{
  "n_head": 3,
  "head_dim": 32,
  "norm": "rmsnorm",
  "positions": "rope",
  "rope_base": 10000.0,
  "qk_norm": false,
  "parallel_block": false,
  "init_std_qkv": 0.051,
  "optimizer": "adam_variant",
  "beta1": 0.9,
  "batch_tokens": 16384,
  "steps": 8332
}
Each number is 128 + 24 x the weight over its row's rms, rounded and kept within 0 to 255. Layers, rows and columns count from 0. Numbers have three digits each. The size before them is the row's rms in percent of the matrix's.

# gate: layer 11 MLP gate, 256x96, rms 0.172, rows 88-133, columns 0-95
# up: layer 11 MLP up, 256x96, rms 0.142, rows 88-133, columns 0-95
# down: layer 11 MLP down (transposed), 256x96, rms 0.137, rows 88-133, columns 0-95
gate88 115:124112136111125130122098149070140114128135105128142123095094164123128115163163118110134121120162114105127117121111134121136118107112051152092122143140139140132129122141140154137144114125115148122178148139111183156096131077152179136125113127138132185151123132103129151162067119127159171102
up88 114:139086129115114177141094186134135101156175151108146120127132138111108128120158087123111121134147130133158150119110117143149143135111110159125121093092141102120117174124119133144111131178129123085147084093107143148162195098113144166115102112141107117079137134106129105110117141167132140099
down88 107:126110098120183168113091105116126117100151120132057101154145111146110090091157100108147134132118176141152170135158109127159156127100174150142114150104104127140097110090126133108100144131122114093118151132157162107133154099133135161126130120112161112133170143149095138142142084130122114118
gate89 101:099155130100121102106079161099127103180119184113154111118124105138107125133128135150111138137121122144056115155126128141180149114126157124114112149111123127121137132099178158163152139102138155115135108114120084165104129148138154180120119115127157132162089134158120146139114110133124185129
up89 113:130119120129127161113153110173106126111143110127111110133094087123137129159167140120138147145139135060126149119085131138133122147091090161137123133145132120111119097130088172081163132112128092101165116153174147081115087129148115101107138155118111136109090121124091152155123151101158093121
down89 117:118131122080146164149134123144133113118104137153119092147078067152126128116145153133114128140109130128108100144153122145143156143170144162088123143160115117071160112124138145103183155138097107134156121160146112096112134150177128147114161133137120142113142093119129112145095081165160137095
gate90 107:097086130150147086141145115123130112127137059112118131103122136142150100135093107143131139114154135141123148153129116112089113124120133134126152108135129139143115037134142112169116111111138110140157158111153132121131122115099150144116088131076133159116123120097083131105129147195182138115
up90 101:127170134127131145065118117112123113114126156142141137152096155098118143170136134123136146124099132145139122114112110137161168147141102128120099134180125068121153195162124124119144083144105128079113084134159149091152126139165144126140148136138131089117135120172106139118113112124125089087
down90 103:110093161127150092125107130127120127114152091106145119106143110122124120137092110129121139132159067152101151146110132123112117132087118127100158129120069136138099075137159160134126146104121099158145149133123146122138146142084134146116127147116134142122126135074054101086138145166183140113
gate91 106:097173093088096132123126127145135125113137140086091125129116098111121158121140105111121121125120135128119084112131127149142113128126101121114129138139148108133149124121172122161180122116134155093152094107151163145088142120151141147133165167141075116159089116138124147113091108119157133038
up91 108:137081176150110107106137109128121153082099150128108151114119117119117108158115131135138137103141135135129104108107175100133102155139150102144150088115124141147090171116118155136115118134170084149077138152155149095115151130148139123085101110153128098096112138140100136116078133171132163083
down91 105:147099080124139107178143128121123143134105146103091140158108112099116065130130109122105170101141081173132116122144127157137108149145141141127127144094198117105096121129142104129141168130170101085113155143110125097123130116128112130177176147125130114114153114133128103117107144112150158100
gate92 105:112126122082137159135130133093146113130116110091153131119138095129144100127093074115149164146149095155106075148120125141129157079135136164127148114131156140126169121126135090145103112087122166138117141107167147179095086102148133178102129110131147128152138090110127141126094141149143158115
up92 095:110119157111143129113097142084113171112098185103125133122133128149132149147171162122096163138151098111149131138109100128128124099126126152119083125087130179126120161081128097159107123137129135133131075140110153127078128115120145160136106108170169108110142147129156134125090104136119110177
down92 097:156105125159121141147127145120162124111139181159095122125146140102086144112104165064157098113150138107142125154154085132123173083153107132119112094098128135101143097133105121133103134161134116108128138113145142090135152132104150116115133180143141162108119166142161128102168113144094115167
gate93 096:082100116164113145091147137096159137119130120106120107103129082125110138116151134138189103123138111107107109145157160132097161110144132148113124128147141116105164110115131076094138147108116079119102169130119144100101106084135097101144096174120092147117110148119137142139164142163148123086
up93 098:196158100116156107147107122113124126107085149119143123136111129109157093160134110083142111125146113090112085151126131148145144151119104099120130122125135135157127079177136171149107136156137171110128162166118128144119144145171131157127147143142127151114177083159102115132118134134119184134
down93 096:092130136158098162141121130142114163121132120142141149101120108125091155141161166114101176145131101124067155133140137137137111147161122167129098111116205126144153135143108129142112162138123148088140175124136101125131168135084130134124125181127110143113103134122105102110128114105136190126
gate94 114:110161163164154104110120165116084123172176159120136142126128145109111152121121107108123098117107119085074141130090127135137135106117096147087143135096150133097142095158163102142157133077124144092173121135155110195094134156131153150112144136120142141146141133152139126133133119123127158141
up94 110:116119100087149128170116127121136105089097087134112112133090116153104103134107161166134151116039105133146174114133134153113118104138165097117118164126121089133133086122142135089135110109170130103134144141118160135114073130165132122123115159150154155132133156139098132142136156130120108117
down94 112:146094094094118147122118179161101149098136165116115124141149134119136125142142136133089136121100172111084124148123122196122119103114123124125105096087123173114121086140157120140120111118135117150118108115173127159078118127142181153089116092095112121098127096115087139137140128104102129120
gate95 104:115195098095114141139075156141140114112123126145112131136121112106151153133157112180142148133130107174127118123099136112142143145160133093114177144118130126155130089156132149149122128086134141157144111090104189132118130116115149135150105128129139151142074095124086180138128142096152158126
up95 106:135122111113132151115118094130141114157172146155089130141168112138140091173097115111130146140145136087136132117186150100134087118169154115124124164115113132158125105111139113147161132120153125125116162126166162094148161141115161092110119154129104143120149119136170122156125154170134187085
down95 103:063108107115069099148173114122123129154124101111120144113126141123097164151108094116117117124126163082168142113116129103162136130139137163139101122142133088157142104119133117133132151123099117145080165146127105108116156133141092132077147153159152104120132085149106108129091135138150146083
gate96 102:102123147106092152163105128103159139114143089132115122118088130150148132143169124164115160080157127087094137123129112094101139071168122131117169118144143075135133145102123122136093117113114127130155121120151166153149135063144143113153117127125115125119143092100094142066120138136119133111
up96 102:122148157108144127173171111132122135122121195114073128117125151141138136162125159121125152085150105103139191133103138169104124117128146126135130153152123088152161126174100181108111117133104100118101133124101099155113133146121090137143089138123154152162146117100130118171109139105129115137
down96 100:141151174125095153139144115104208114153109156120140133130108142168124146168114162142127156135139121083138175135129128120114100152133087142146136124140097108124132131151095173095132143164096137120087112108129133144134121157118090074146134166111107150162114138106138100111121124093155142113
gate97 105:139152152123098137149131157120112151115176132134120118115063127163104158145183117116138090093150135103120191103095142122148115159098104135136144163113130128108158130105108146154148130130120124085153110122138109120104148094102154101111140109131093125141142092127147179098105140139179140106
up97 098:094207132136160144116088085101122118154130112148184134130110096141155132124140141135108117171120141123161169157145124082120112092153104127140134138149128063133110124097156145122132125139143134125126119144169122119135124110124143130078120135135100163132145137130100109107149117063121105095
down97 101:124147122145117078158130111131104118152143060144140131135129078146123127142140122130137110152166103091163103172092124147133094138115128130141122110149083138119083166177175110187162104154126133102116111122119109148136121154113156123103152110136139126123100113120149130127087128077145140148
gate98 093:107137125128119137138130141210169143120120099148149121145157132126129133108110116142139170168133137151110161171131114088115154112118150117130149096111127134106151119131122159163110149128152122137098114104157130113150092103124126177157085136082178125129114135115056133101118140170144121112
up98 092:149151132097158157107122140123176104105144105122112130121122108140108120097162156119110115080127122089089093118152108132104139115123114121132122168137134120164129173112136149145092132132115146118108153128118146164131141093211147138100145138156157143176159142064165141126137108128124123099
down98 091:120170069135121137149107093162145133155101087119126175156137179136153096102124102096120155136161158134165149147130122129151126111125169131160132116112130147144175130140122152119108131137138097157154140076157090147131132127144127139170102150147142158123134143123113124095099178148167127108
gate99 107:105111100108161087128135120118148122098142111156147127143144119106139131158119106146143188128131147151157166126200129122126165116130109114125144130090151148060138115135158151173130102113115139146163130170121141131096099086106160124125089109116144152150106161123126133119147137178124092127
up99 104:114126111146098133112134081097105118128175141155161123127145095070101139121136173142140126080149109156144127130100173111105146130138171130121134122121134118126117116131130096126149100091176114133110105116114141137074155115086151140156089149126123151096118141127149143123124141193128090165
down99 100:114117167149106152131144086096105141146175160170163119132130115115121157104114124097157149097172178120149105154103127117113134177157122121113155101120130117108118119189130109091120157117109114105137148141155153098080104131146135136117134136118115162125105124150130184168134114143123095148
gate100 109:111188127112150108114110148117125119153161136106174107115134129170139123120123147122130161100097129107117118129118117160105104110144123162098119160143136142121184086133153153108147092091149124113146146136130094115085049152115097123124143138121152158167141138120096147147107136135143183114
up100 101:168138095156119085148147105165114110123115126138136132113150123141146121132098124122114162156116123168114121130127137140129183076128166157118138111126116142193158171097167179140136099130107154148136097145096114126132066135130119150103100107134122115094153099159114127120129167114141112160
down100 101:141130111165101082138129121183158128125090101139119111137131132149114124133107143137134106136158101162098115131098081152126106137130175119145129138127096148155198109111142140114122115134175122133076109133124145116165106158151123129110119086137145122082152155172099125147154148099094160129
gate101 130:099127129136121115115135131143135096140107123168127113111104165096116136154101108184160124132136139110131159103105150129171154122135104186093158135139154083098107175115116113137138109104116115138156184152112132135113114069129115135134075107121118112152098130166094132153136162108157119101
up101 153:111103148111133158145104121179112117070141133111131154130113149156094121141141160096119172163120138133108109168145115094121167121145168086127131115116114130137154145146108123138130095139131162129182116146142109071136157141113192139136155135101130160149140139111132161148076144153117141133
down101 137:134086159130215105093122131165124134108127172118132144115129134132148140123121103095133171110163140168127146071105144098134180120128131114098145109084111142161135136156149138136155134107141132108150160166160119161101156128133130141134138160108119153109157119130095129129102128131115102089
gate102 088:126147150114138111115125159084116090153100144137125132105128131142110092095125131162174112116144131152115147129084168084131160161145081121125125138106115111099179132106107097132167135090121122088118131148146115113165134148120086169117106097110125089121113155136102136155115104159169110088
up102 086:157131109154142103128139154150150103165156084148137129157132090160109144111137120107097165140116099117086087114164093175141122157136125102111099090116120164133134089132137142127134160120110142113112141119154139126111140169147148123148133100133083109145159127124145104144092059078124126107
down102 083:168152094128155082121130135122174114152131149120124116137133092128135137111073103112120089115123095111111123107106130130117130102203179146127098111134169140143136149171132148174159116101135138116125112147121145148106094123126146140118159122109143137108120126109126150126077113089080177117
gate103 091:124157167151103122168139141099151148154141142158142154121136119115135164116151130153127162070115150122150135142113124097122140083148140149106143150146124126105171151095137155167150129113088130122115138117085134079130094101100153137148088133098130148131088141155104141166087148187131139127
up103 100:181159110144128142170156131130095156115144143099174137156137117132155146110155125109079126131106158147140072145130109117140099101120152124100116139146120169119154160100138153157110148138133156127124102088142147161132071150154124148092119171137132123115127146132148142169115114104094170159
down103 106:148126116159120122132160151157098163089120123094105126131139125118079131109138127098123099137087125164115071121102057138109115118131120107125113130158103141179105149121092102130112124145139150093123126145161157149155118133136147140106164129144114144140178155107143082172141108113120172128
gate104 102:125150132138119085146087137151137097120118175104138097116127064118143139087098096118149149128112123133095123146172117120093149148091175091113134110132157090107114144165160109154132111118113134113147093104093132180135113121167147142123142151139093128147122120129114106137095118158159170113
up104 107:170164148129179120169150117130136100131132094082180100139132153104121138103111130106111130134142144154119090110116126149107160134128157157147112153147138166148102067127138145105169138125138169114114095111118132123147121107141120161142170144112117144180149138103153128099168167130134168125
down104 102:060110143112125097108090127118147149142155099128109123151150127119177136100173144104117104137115126117132139117109114127178100133158107155143141130117159131127171142114161140153099143128151127111128123093186122097096141094144148129126078147154136154105153108081133158142134100098128176114
gate105 100:106123153096147111149109119159111124146103058150144119138117127123117121140141130130135173134104155146181153105065201119138148129158102122127146160097157102085123119119124129135162145103144153130134120129187091121148119111133130124138066114109146136103113120141138131159129110101143141150
up105 099:152116159111113135113105151113161117096208103159133136117169102153132178134122157105121148181131148123131113124142111125108111123136101122133162144167118147166129082150153092123101119116137129157123123117156146106161135125116107094106092166130108170071140175129144128119133138140122146112
down105 099:103129117152130117148141156111107156136101123114154121136138128153147103116085108117126096129177076113122155129140094137161146123145079143128166158181149133127136102107097127094136144154110114136191139108139131099060145154142112094143086162149116123106108133119135153083154140125108121132
gate106 098:111186129108142114114112141173129087163142158071131115159137123107126088134115107117115156154121129099114118109195127116177126152153157102118157151131137069148112090137146140131144131112113098126139143126137128161131135154113152111103142156120148121168115115190125147162143113132126158110
up106 093:118138150113116123144134135103119112118131156101131135141151095130137172081113122134140172151157126132154117147118126114118143104111119135115139106203104118066131101138135109167139121170130157104150082111131113095142124127125177152133103130123086149139163126062113117127122128071131101164
down106 094:099133129098175163158137137160102107120079141137137178147141118151160124114135108079111109177168151156162165136124165137103149135114118084089170124160111165124169122142154130164145148134081162122118122141126150138152122142116137130130122141146109105124136155091130104104132146091113111116
gate107 103:125146134118106132130136141155140067120104162142140127084130150111161136123179101122115119151096131126099119111134164151139124137130123131083160082112148107121156127119154073136170085096129152114131135151141125143116087100125120149092132159102135151135113145115117145126133075106131113048
up107 074:132162115103076142136144160124125078117200148116166143129161133113135159125088110110131094133110132094093113101116115127120158169124172183120112123154129138139167155145136147124143100125114113131130107131131143132077162128118111182107141141116129151096132153127163119093113105111101137153
down107 074:090140093163130107103097107099098101096178119100138139107110120103123154193128141124130105123080080105114115146145084153146125137116114170139104140128126141134132142156121152125166081124145107115166145095119144105079124128116094161098154152124124125123144136108105130120159115164107140163
gate108 094:143146128103189157157116127120108078140118168118118142100145111072145141118110135130133086140096118103086101137089147168154134113124136102139129138117152134138191111156123141108167161112124121110133100136112117156114100161136146173077120130121111144138071094129131144107112122126157152137
up108 098:188146113121141133116094182141148089092118148149141140119122167127107142171138079112144117162141147110105139118166170113144146141128151147145136123155129145134117134128153114141141133136113154145165128103151154103140101093176118162133147112132156136104148099143196161112139093126131078119
down108 099:132141149113123131163126123114080105152153109165140167102139141135087118136138121083110077155108116146130111135144164097111129175149125164111114102130169078155149112127142095146143096125117094170190144106125145118135091107146152158113128127145157134137143108103180114135116127158139106108
gate109 098:087127084123147142117124099116115134158151148136139123127104150136145170100133145162123141118134142100181134134102152123130154128149139178128153126072133101118153145103156147160161131063117115144157106112138125085142113131128154150141116136086169125165137134108143116141079173082143152111
up109 094:148187175130116153121112133141119155120134126136111139146162129133145107171150126100165134114104181113139127121148117144128160204107084131111107152141125136134099107142089156091138131127150115149154106142121117157135104104127141169080156101150098102134113135098073143121112126106152101126
down109 095:112113098158124141140140128143139104133126090100098156102145177138145129092119133163112129147120078143161128157107123169127104095116123128125142147095092069143150144148143149088134152142126132144143111111102070117100139158133127098133123119176140111132081148166138070106105135150116146102
gate110 085:086115164104152156117085127139115099112144126142118123113121098108141146113145122141136141167140131133118155146146124119171179160168116137134165151127100127086177086128159139150158120144115149100120128130179098152141109106156113134094124098106148169151106115110088185129144128150139160105
up110 103:113097115157117087145163114072129158120120136129097146104158175059130141128156117105109088119120135142131133099113130126130116158151159126156122094122099155131127123158116136151132107149154090142100137132186137160147087125124137099145148124138113168078140162137143111148161117121080127146
down110 110:141109092162097112141181146126132187119109109106117122134145171124108134127122126117116086111122086115154121122106131127110104111097159141137096104135175113174120138111114129104091121121160094120124105113105143127111134156079117089149145147190096117103157134143156106124138135119092074135
gate111 109:101125132125075146120081119127147132134134102179114093125129112118145153140092115153150168133145119116149122109112156118095148120122128146127177114131146117130132106100132076084134123115116112108119144160107150088152127065118135145149086087110118136126066133135091129144113181142144157098
up111 113:150132155121125115095160106101146118145108129154138116104102134147098168121133103137165089140126123116156124121154099089117115140109111123136148111118133104085144159112108159131105126087118102108097178134095110095139098099102163116160157160122136075085094137150172106149145133146087091126
down111 113:118157126091177117132157130112108116175099129156158138105107141084184113137135113118129115115106095164120134135137118126137131108138103155151128112159102098112119124146141129121113139106120085122159151107089151114119099164140191091133097113113074161128089120109096143121107162102086135124
gate112 088:094149122145115135146132136119109098157156145119121126124085115140121104091197126132173109138117103131180125104139113098117142142111068135110143128155130071078123105114159104132126155080133139130123151126147084144136127111092165133135135097085112123159165147142121093152143132135145148151
up112 100:128080170167153113100135138156106141134122129066074152108126135159096160125145132142085090118134094153148091170115170127189131148152096127114119148103108126126125162138139112165115097144106130126134138135151150158155149121127155118113126158129113131143087150087142145124159132096119133124
down112 103:153132140070146100100091130126139151084139114145136090129108117140127133117105105083123124085137131159152118148123150151110092085145187122103150143117162126150097146112109152112141114139135150135088123079103170099133167124137103121082121093119162100143112123089125127104112113117162109110
gate113 095:076096145124160108158173128133103102136115158126111117144123126123111145117133136147159128114149135171126168121098109112124115138158146114130160115125126107157178077153117083167097107051111126101112154108145121152167112139125157126089123092121139112130134146155088140152138153136132122092
up113 080:087126078130180111150114084174136131139124106082091135126127102156126116124138148144135113076153102109138143140152109101128134111143154102133097136126112125126110116139111108126111120064096126120155077149157118172138187144088161151118139124144122168101166128103118125136140126096126125126
down113 079:116148135143147120117119154137139136078153071148164148098115114123144089133149106152094098136081127116115098123151115127151128116159162088121125111127113141089096146098081139124093145166105186134157121143132163085138152139122109098098133136115121133121170176098125105144125113159102143139
gate114 091:119146120127084130100094140147142107140121140133138145116118122161127131151147137132111104108092155123091137120092136090166109088145115115129141114084136142121147088139114084113196130147097125122100123137142149137121135121146077067103105119113150096172091082123163138164110143167122142139
up114 115:125135120141144140083134115158098122095141208162127151159108121142134149178083129141128125099133116117168115109092140147144119112141123099153135141113144107128107128128116172106158147125134145110137152088191130126163108125118142109136071118144117129154127072178135122135089137142138116119
down114 116:118139127168133127149120086132120115153106116130105140139149169159151122118136118091107123106130187113170181092129155119153062108124144114136112083126133171134134090142168110121142124141138108089126126108146143138155147097166112100101080096134117156144114109158160169152137146124125132136
gate115 100:083130098135142128136107151133167136105127135144150119155117104109123117115103102143127115137118135095152131128097140124165115138112122155125132129111140120118159109145142088144129113184095125093139162139105133118117154151110170144085101134123129140124133135210087126120156108227141147133
up115 107:120132118084124126126147163145066118130121137117104121104156174126155160059177145115109133125122149111137097109142146143110129110111129135123114136102138128116115113124141124131083130081114159158120144089113111200118072110173118155127161114131103115098141133125182129125134127115157121134
down115 103:108119108150140125139114157167132151113165165138091097121106139149084091150103167145114144121101092123108160146127140108184117160102125145130147121112145108120115124159114089146097109174111107084141101129124099117113133119082135103139091159127091160136121143157106128090142102181147139124
gate116 093:163160159113133152109133090131129125132151156086124115104142155132149162129148147168139104091166131075111124114127133103147150140183123092123161135130126100123128074117148116149144158125095134139132146142130123132149108112163105137127130100126095125129092071187112142162153089119152111092
up116 093:117146173125117136110121068160126131099146123130126133140142151129126112136145143143138121120089137066128152114081123101139128103173158108138167137139131093142104119112132152131163129091114100156180140135164156200127120123171150117153109133155100115147109110154100158142160125107139102151
down116 093:130115132095100058108141134143115110094115125105127168109146135159167135141120154134142076139105153141149164112124130137107187096116158088128129154141063135099153121151100149114135114090137128192138104132148142105160128131151130139129103118138102121156147095108102161131141130139141110158
gate117 101:080166147134125149101099163099136120120130101169103133134080085171132102067154121145108084145181131107082131151164116088146113070123114139115139101143133083112114139119136136129131160138136110108135089117130134141160136098127156132131099100135136144150145123096132144145137124139129160112
up117 102:167141117146130132037132124132143117131117163129129142102185084123126162128113087139158117072138105089142135123069145158134138147138157150132123134160128165150104117177153158136075155110157138133116136128122117116130141100074159137121128137101140131129126115146135117133150122125127141144
down117 101:163129169158106089127140116063132113143112053146153116142140106128105110131132110118130123132099133144112154148082114119139101136108123111173149156076159119129105095149115117144096128153098123117126157128105138131121148162104127172133166094114133161096104144145171114101127113141163111108
gate118 102:106125174096189161093101133119150059148095121135116127122113116130148070124136098161122147142134118118127133116152124066162112137105099132143163102118128097100179095099109142138118138158109102127152108123110110141142089153146157125136132107103127105142131130151078137130135103119128158118
up118 095:114118127127104101130082144158131134098136124169152124130124117128111144129067147142152149082069114122129100127056201125129151100118137161099118133157139099153129140113103155096092142143133142121117119174125156156110112118136123115136157143157123161138120123180100115112145141153123115118
down118 095:121118106105131117116099141103099072129096146108128135097099106135122081137135107115114120128134082132061119173134106081143147088114113145137139149100140097153132136137127157133110184131112116139151117093110099141122063123140154114164133134137132121175070141144147152146120120142130157142
gate119 087:083126123142138137139096147107132096103103107152135115140086090168099141115088104149081165179124165102129177107112151078100126124121085151135135108134134116152173133128120117137131146123130132124159132132154100158130129136119126109089118130121127133164141101160071109132085161126162128105
up119 099:107103131164144107134132084091104150101113143145102142151077113109119130112116090097131140119103157074129106123116118142106093175075147142149097136170136150179105127158124148113094135119164128136115144146156116166141143146116116093155134159150135114098147181103128097120130113101129119149
down119 109:125085119121126154137195105098108158133145106109109142107117160081121147123117137091137093097123070144111088150141085151176140170098134088111105153128145136127115111120134174122099123137117155145136163134145105141124129127132116122144123139164146096112136143098158089119162137119096091148
gate120 095:134137137145134123110113124125129123127126154116140131117095148176111124096122124153146188083198115120116126159128112076111126096111121089126143181118130128104153120119138150157115166138101115147159120115071139111142133093107110147131148098082131128121102140130083143123078173141149099119
up120 089:154138161120159106137144123113115124137192164117132134118124120171124099146162140128135102125147098139105112146144145138130086084130137147138133105092133150154144108146209186114103146128162116132121081131118140154160116136157114130167146118104082149122135115124126137148090132127104081156
down120 090:108164172101138104169131161125128174126150110119128134165153090133099114146148128143122109115116145109079106161139131158125132144128105156141123128163196160182115089130128123118137139137171122093111132139128108104180111143143108109121165129119126120175151129110132150103105118097133126182
gate121 107:145144126121159172139098129156162076160093132143130114142109102101102149133125108122140149162134126088149138167121121141169116053124116136111135132147130115125112120112142181129164148116102115115139116113092131137123109148154155117146123101098126152116092108128133129104057121193153124112
up121 110:146132161133097145127135101095142096153100114156165145112156142103137103128123109125095089148068132105117102133114145099151148114132111170125129092126135071151111125154131111125129137133069130153114124149157109180135109129168136101091144152126109175157110078149124106120126129080138128117
down121 111:120090157138141123095121095135147105173107084127109137111129154079112123194113121106129098125132152131143127148105136132136091110076144151120137145149115114143096177131105155134117146144147162165131143120129153156112110113173130113154144127138092162098167132172106109126099119131112136070
gate122 108:117119114087183139100116134122113115130161148105151139091090104178130132128159126152131129131164126097104140114123148125171136119126063135120156151126129150152113159140137122134137133069095120108140133142164129074096135109137154145111088119131121162137144109139095145188140119111140126074
up122 104:128158131096111103153127122162156168146138146087172129154102106120126103110172131096106163101127145112173100122114172081120125144109157142120143123090131113120154127153145123147085119133122108147103137073155146123089113085136111170142123128106152136141104150104107147110094112167168142131
down122 106:133149120140132144176152136126122105134182102096150168135105104138101129119129140104093120111199164148105133151077132145109151106100140130131119128133078173122151084109159153133152141131126130134093145128161139111114105129129104153148099110140084130134167129168094132141118099137140105082
gate123 116:122178130118148128125109119122129085163145133161104095144092132150123083121170133122149104111107115153153159107113132119138123097108086159098135139108139114097146076104131157113135156103124149117110162125117111097135139090121130157127077096090124174127110112197146144122128109150152157107
up123 097:131134148133121094131144095091130087139137142100149107145136133121121093133152131082119134151129145162148154140146084133084152152162132148120085107140119143101160071088149108159126129133158138117123159108117138155128123099117146144102133128118095117100126154147217129112130077097118122142
down123 100:152105124160119100143189110100095110148136163101153135138126138120118154166100151136136147187114141085149148164170096132127144203102147115090119088172106097154104130144154102103105108145132113137141116116130117152132109146147134136136151117125125114099145161107096104132138097146116112133
gate124 086:115125166122135172171153113157161122154070153138128110114137146162089113150118101167130123098138118145118156080128108123137116100122148088151143109142125131116146146100155125130106103098118105107132189108155082114143121112100153154072101130119147115124141089167116162150120156113130113146
up124 086:097160144131104111125139117141134100149097141184115156123134123140099120138129128115126079105134084151142149153155077111128136139151161127120113054116127132137127125146149173152132099112067163165110128105132098119146124160148116137123159138099128129090144092146186144134117102098125130105
down124 093:117103140147094156160109116114154144108166109120135131115168147163108141130144123138123093106122126125142102115174152138140112138110165107131127103174171137119138175129142146082062080162122143126132124119081161138132140133118116109114123128097132147079200148104146131156105132137119108134
gate125 096:131161124125164139146156127115175099162159111160147102116117091118143123086122083108114169111104095100092149100160096124138157109123087134141158116134143135115100117124141168147113137184134141118139113093116121139094079148115143132127099164119103155152120105115085115132094129147134108085
up125 107:096140149145099113123078111117155114106128187091159137091155112159126152134151111130148154132129118102119109177149102099087091124138133150105076154148121134144114143117133174117155109142096148117117114138167118080133168161123105142106166110113113084127129141136135134112113079121113151146
down125 105:082117082108125139138087137162128112120146130159098138176151143162163157147112125139121136129138112145123173131130137133156135155127186115109150107094141098132163142117111145101132117153173118109137125133122117121148166105074103079091153130088092133136174134139098141103150119148148165136
gate126 095:126130137146095137096134152127141108111133145121135107064119143087125175148139113161182131139131090082092103157118165095124144120102114128142118098117131158092104127075100161112159131116121104072121127188120116155114124112151094144136115146130124093107108086130131119116124123163125126107
up126 110:127151174119128096136141136100131160120130133093204122123101064093133134134089130164125172152124109102127133099123128138085129149108155125131130129114116112136098108170175139131106137115099150131137120112153077147113121149140111138156159150144139074144108121153149143133148077136134136159
down126 099:140121086111116132145139119119123123149134128160117136156129172108136097132132149136115084098147171142146145186133126108168119107144125127108108130139176115138118127127094138117130115173133141180140089095098177136112141137115132076121114106152123200114133093123131119140110196118146148133
gate127 092:117137080134139100086130138132126131133145147097133109087097126128129104139166121106147093146141135161141123122144093118147127115158112117121158120134136092126155118120175172131121155195105146094131137112145118127121127171108150104138133148128134113143141121127131130099050166127087124052
up127 098:112089112129111129141162133094161168131155081093123154146104144135123144151145153165107172128126115152136161134147135147105120158113136124146117112137134091123121113114093139116136112177115128121112111123154135190182099080141129141152118104122111102116163162088151149112173086104154116143
down127 095:115139131128136122121106130112102125121067148111125098127115145161100162091148116120071110127153089133120130105141132155103164147128178151095102109180163109158110096127089090146172170129128130128135081109118110129111170109128121146122145178142131094131153115091103124125111128118107138106
gate128 105:095153154094128173080128140134117061143109124117112134119131102150143084124144132146134121122122118113123116125115152110152142106146188129121136125107143141095153131118145131119180167111127143149129161134121116161078118179125111119117104173128104101148087142116140139102129182146171149166
up128 115:163148109180104119188128154139099138118117124173140119114155104123128154109081147109119124127120102145126125209131133158130158128134125119150130142077109107118103095137104135123113093138097086094121089129124097107154104170131138153144166136120130146098138117127109150128140135164083117108
down128 112:069146150130125153095126080117114122135088127092118142179102136152120101143159086124143133147097077117120129079161117119118081129111159166153146096170184149118142128103105112154119164128143160141140137130118097131120141141124153126113094153145133148111114127137140113107089137110162133152
gate129 094:146163143064153168137085160107160128141159143120126146138116150103122126159108134135150114138112136138068143120101153157139139141129120132123151137105130140144110179132157099130132126113131140107136126140166097131116114127172128096107091117097095157154109086150134194158097150084141132106
up129 086:125119154133105097118158086130097094138118140123164123111096101145128127098142116110124141144166136150137110117169128145134144151167115112123081159093137111118123067096177110141152125134143139106058135124107167103156125118094067133115136135119110100126142160115097107126099123170135126103
down129 098:153164161127090148135133131158144092161132130093153115147111105132150121159132126158117125107112139124097141130142127195128131128122143145132154145155134129118111138106160094127178165140157119091133156143133123109136161103122108141123094156070140149097100112115089135068090124140183134099
gate130 096:111154131098112110148089155127122080168100113090162151122074151197097141109165151158118096123138144121153159105146143112109144135143106132111158111110133117132145153138110132149138130122138148104144179101114166144137158122151117146156087112128142118097156160113109136147092127107143163091
up130 092:111076174120109130078115162138122118148111125132164119120161146132123128159114149121094138176096147112146127146150106159158112146114126144112129148130126174138105111130156103185156118117162114107132100087107141147166143080152125181155119157160129115091109113120135108124117123103178121141
down130 096:115110087133106110132142116125090107113104134142128096098184118126102147137076119157145126162135156132116099168137143160131134140102090133144132140161108144190102113144108112152123145138097119137144113146074144138118069111150126144127123119130124083139077093124117121170145076118118143152
gate131 093:080131155159141105084124137095114125128128136124138121059121132142095158119110113163098129153138128139109138122133103105148146138129078115113183118131120114122117073127171067142137115131141115114106150132072158143144161114091161124100126120147115103131123127182136130135112159142156121090
up131 095:102171110191142132111126135123118155090190109127140139109114092124110129139102112143100150119120125104140151131121145145143159124163106104140136107055122159142111108170137123118117168143129138123110165136128140112123166105133126109096121184146112105078111105118127094116146099137136102081
down131 096:103154132134123119171104147103101116104145140080104094157170108126163109100112119170177130136124137106102144159150152124138120148147154131097104139136124113130138120121160188125149115074129145116161161155182122118157146129109104114127105125167117126152118096134111155123114120121070108162
gate132 108:126126087110101136144110139083122136144127132134110138110065153149120131169126131105134118142178138130109095089060144129120111115127068146123146125131175141086142120148147131157141121127136179106127150157117110160107117097097109130117159135109130119135108121147079167142119168115164099116
up132 103:123147151137166129093137123145165099137155116112187096106196133145125105099105109141110135110108121149128190132140115057144107131118169165142089123111120141152118144111141140105123136121096122130166116109142104099069140124142140142122089129135144146149147135151154136130114104161134161149
down132 112:147107160132160115088125148149175100117143145159132165117102134132131178106124161137126130121121110129106163122129136119175117123148075131139126108151163112114091060127104161111083139171105131086127121141116143132116147090135165149100103124118083146139132102134134135105119099151173147107
gate133 105:119136129146121112150108089125135110083136122136124073112127144151115128142129110168186135143148134119167150155086181100122101133124114140133137178169134146131143120104185126130131104085112110103119174171097108080151127107090166120131117095103141141134148130135116143125127117160131167119
up133 092:102134116065124107109121079119146159152117102130112117148105184131116105139175135111087139145122141144156133139133154116097114155141125106143125142098123149135155161085165099143087134126105147116180115142097147125130152131120130123166131093103126093095153145102128135147155076075134139113
down133 093:146153135173123104063131124125113168162132144136137143151168142079098149095129133118150110112141103172163140168170124139136158142131136145145135109136117171090129104126095085127136157104142132110180109083162157109141118098138162139108158107127123114139117110132144091152134157109132100116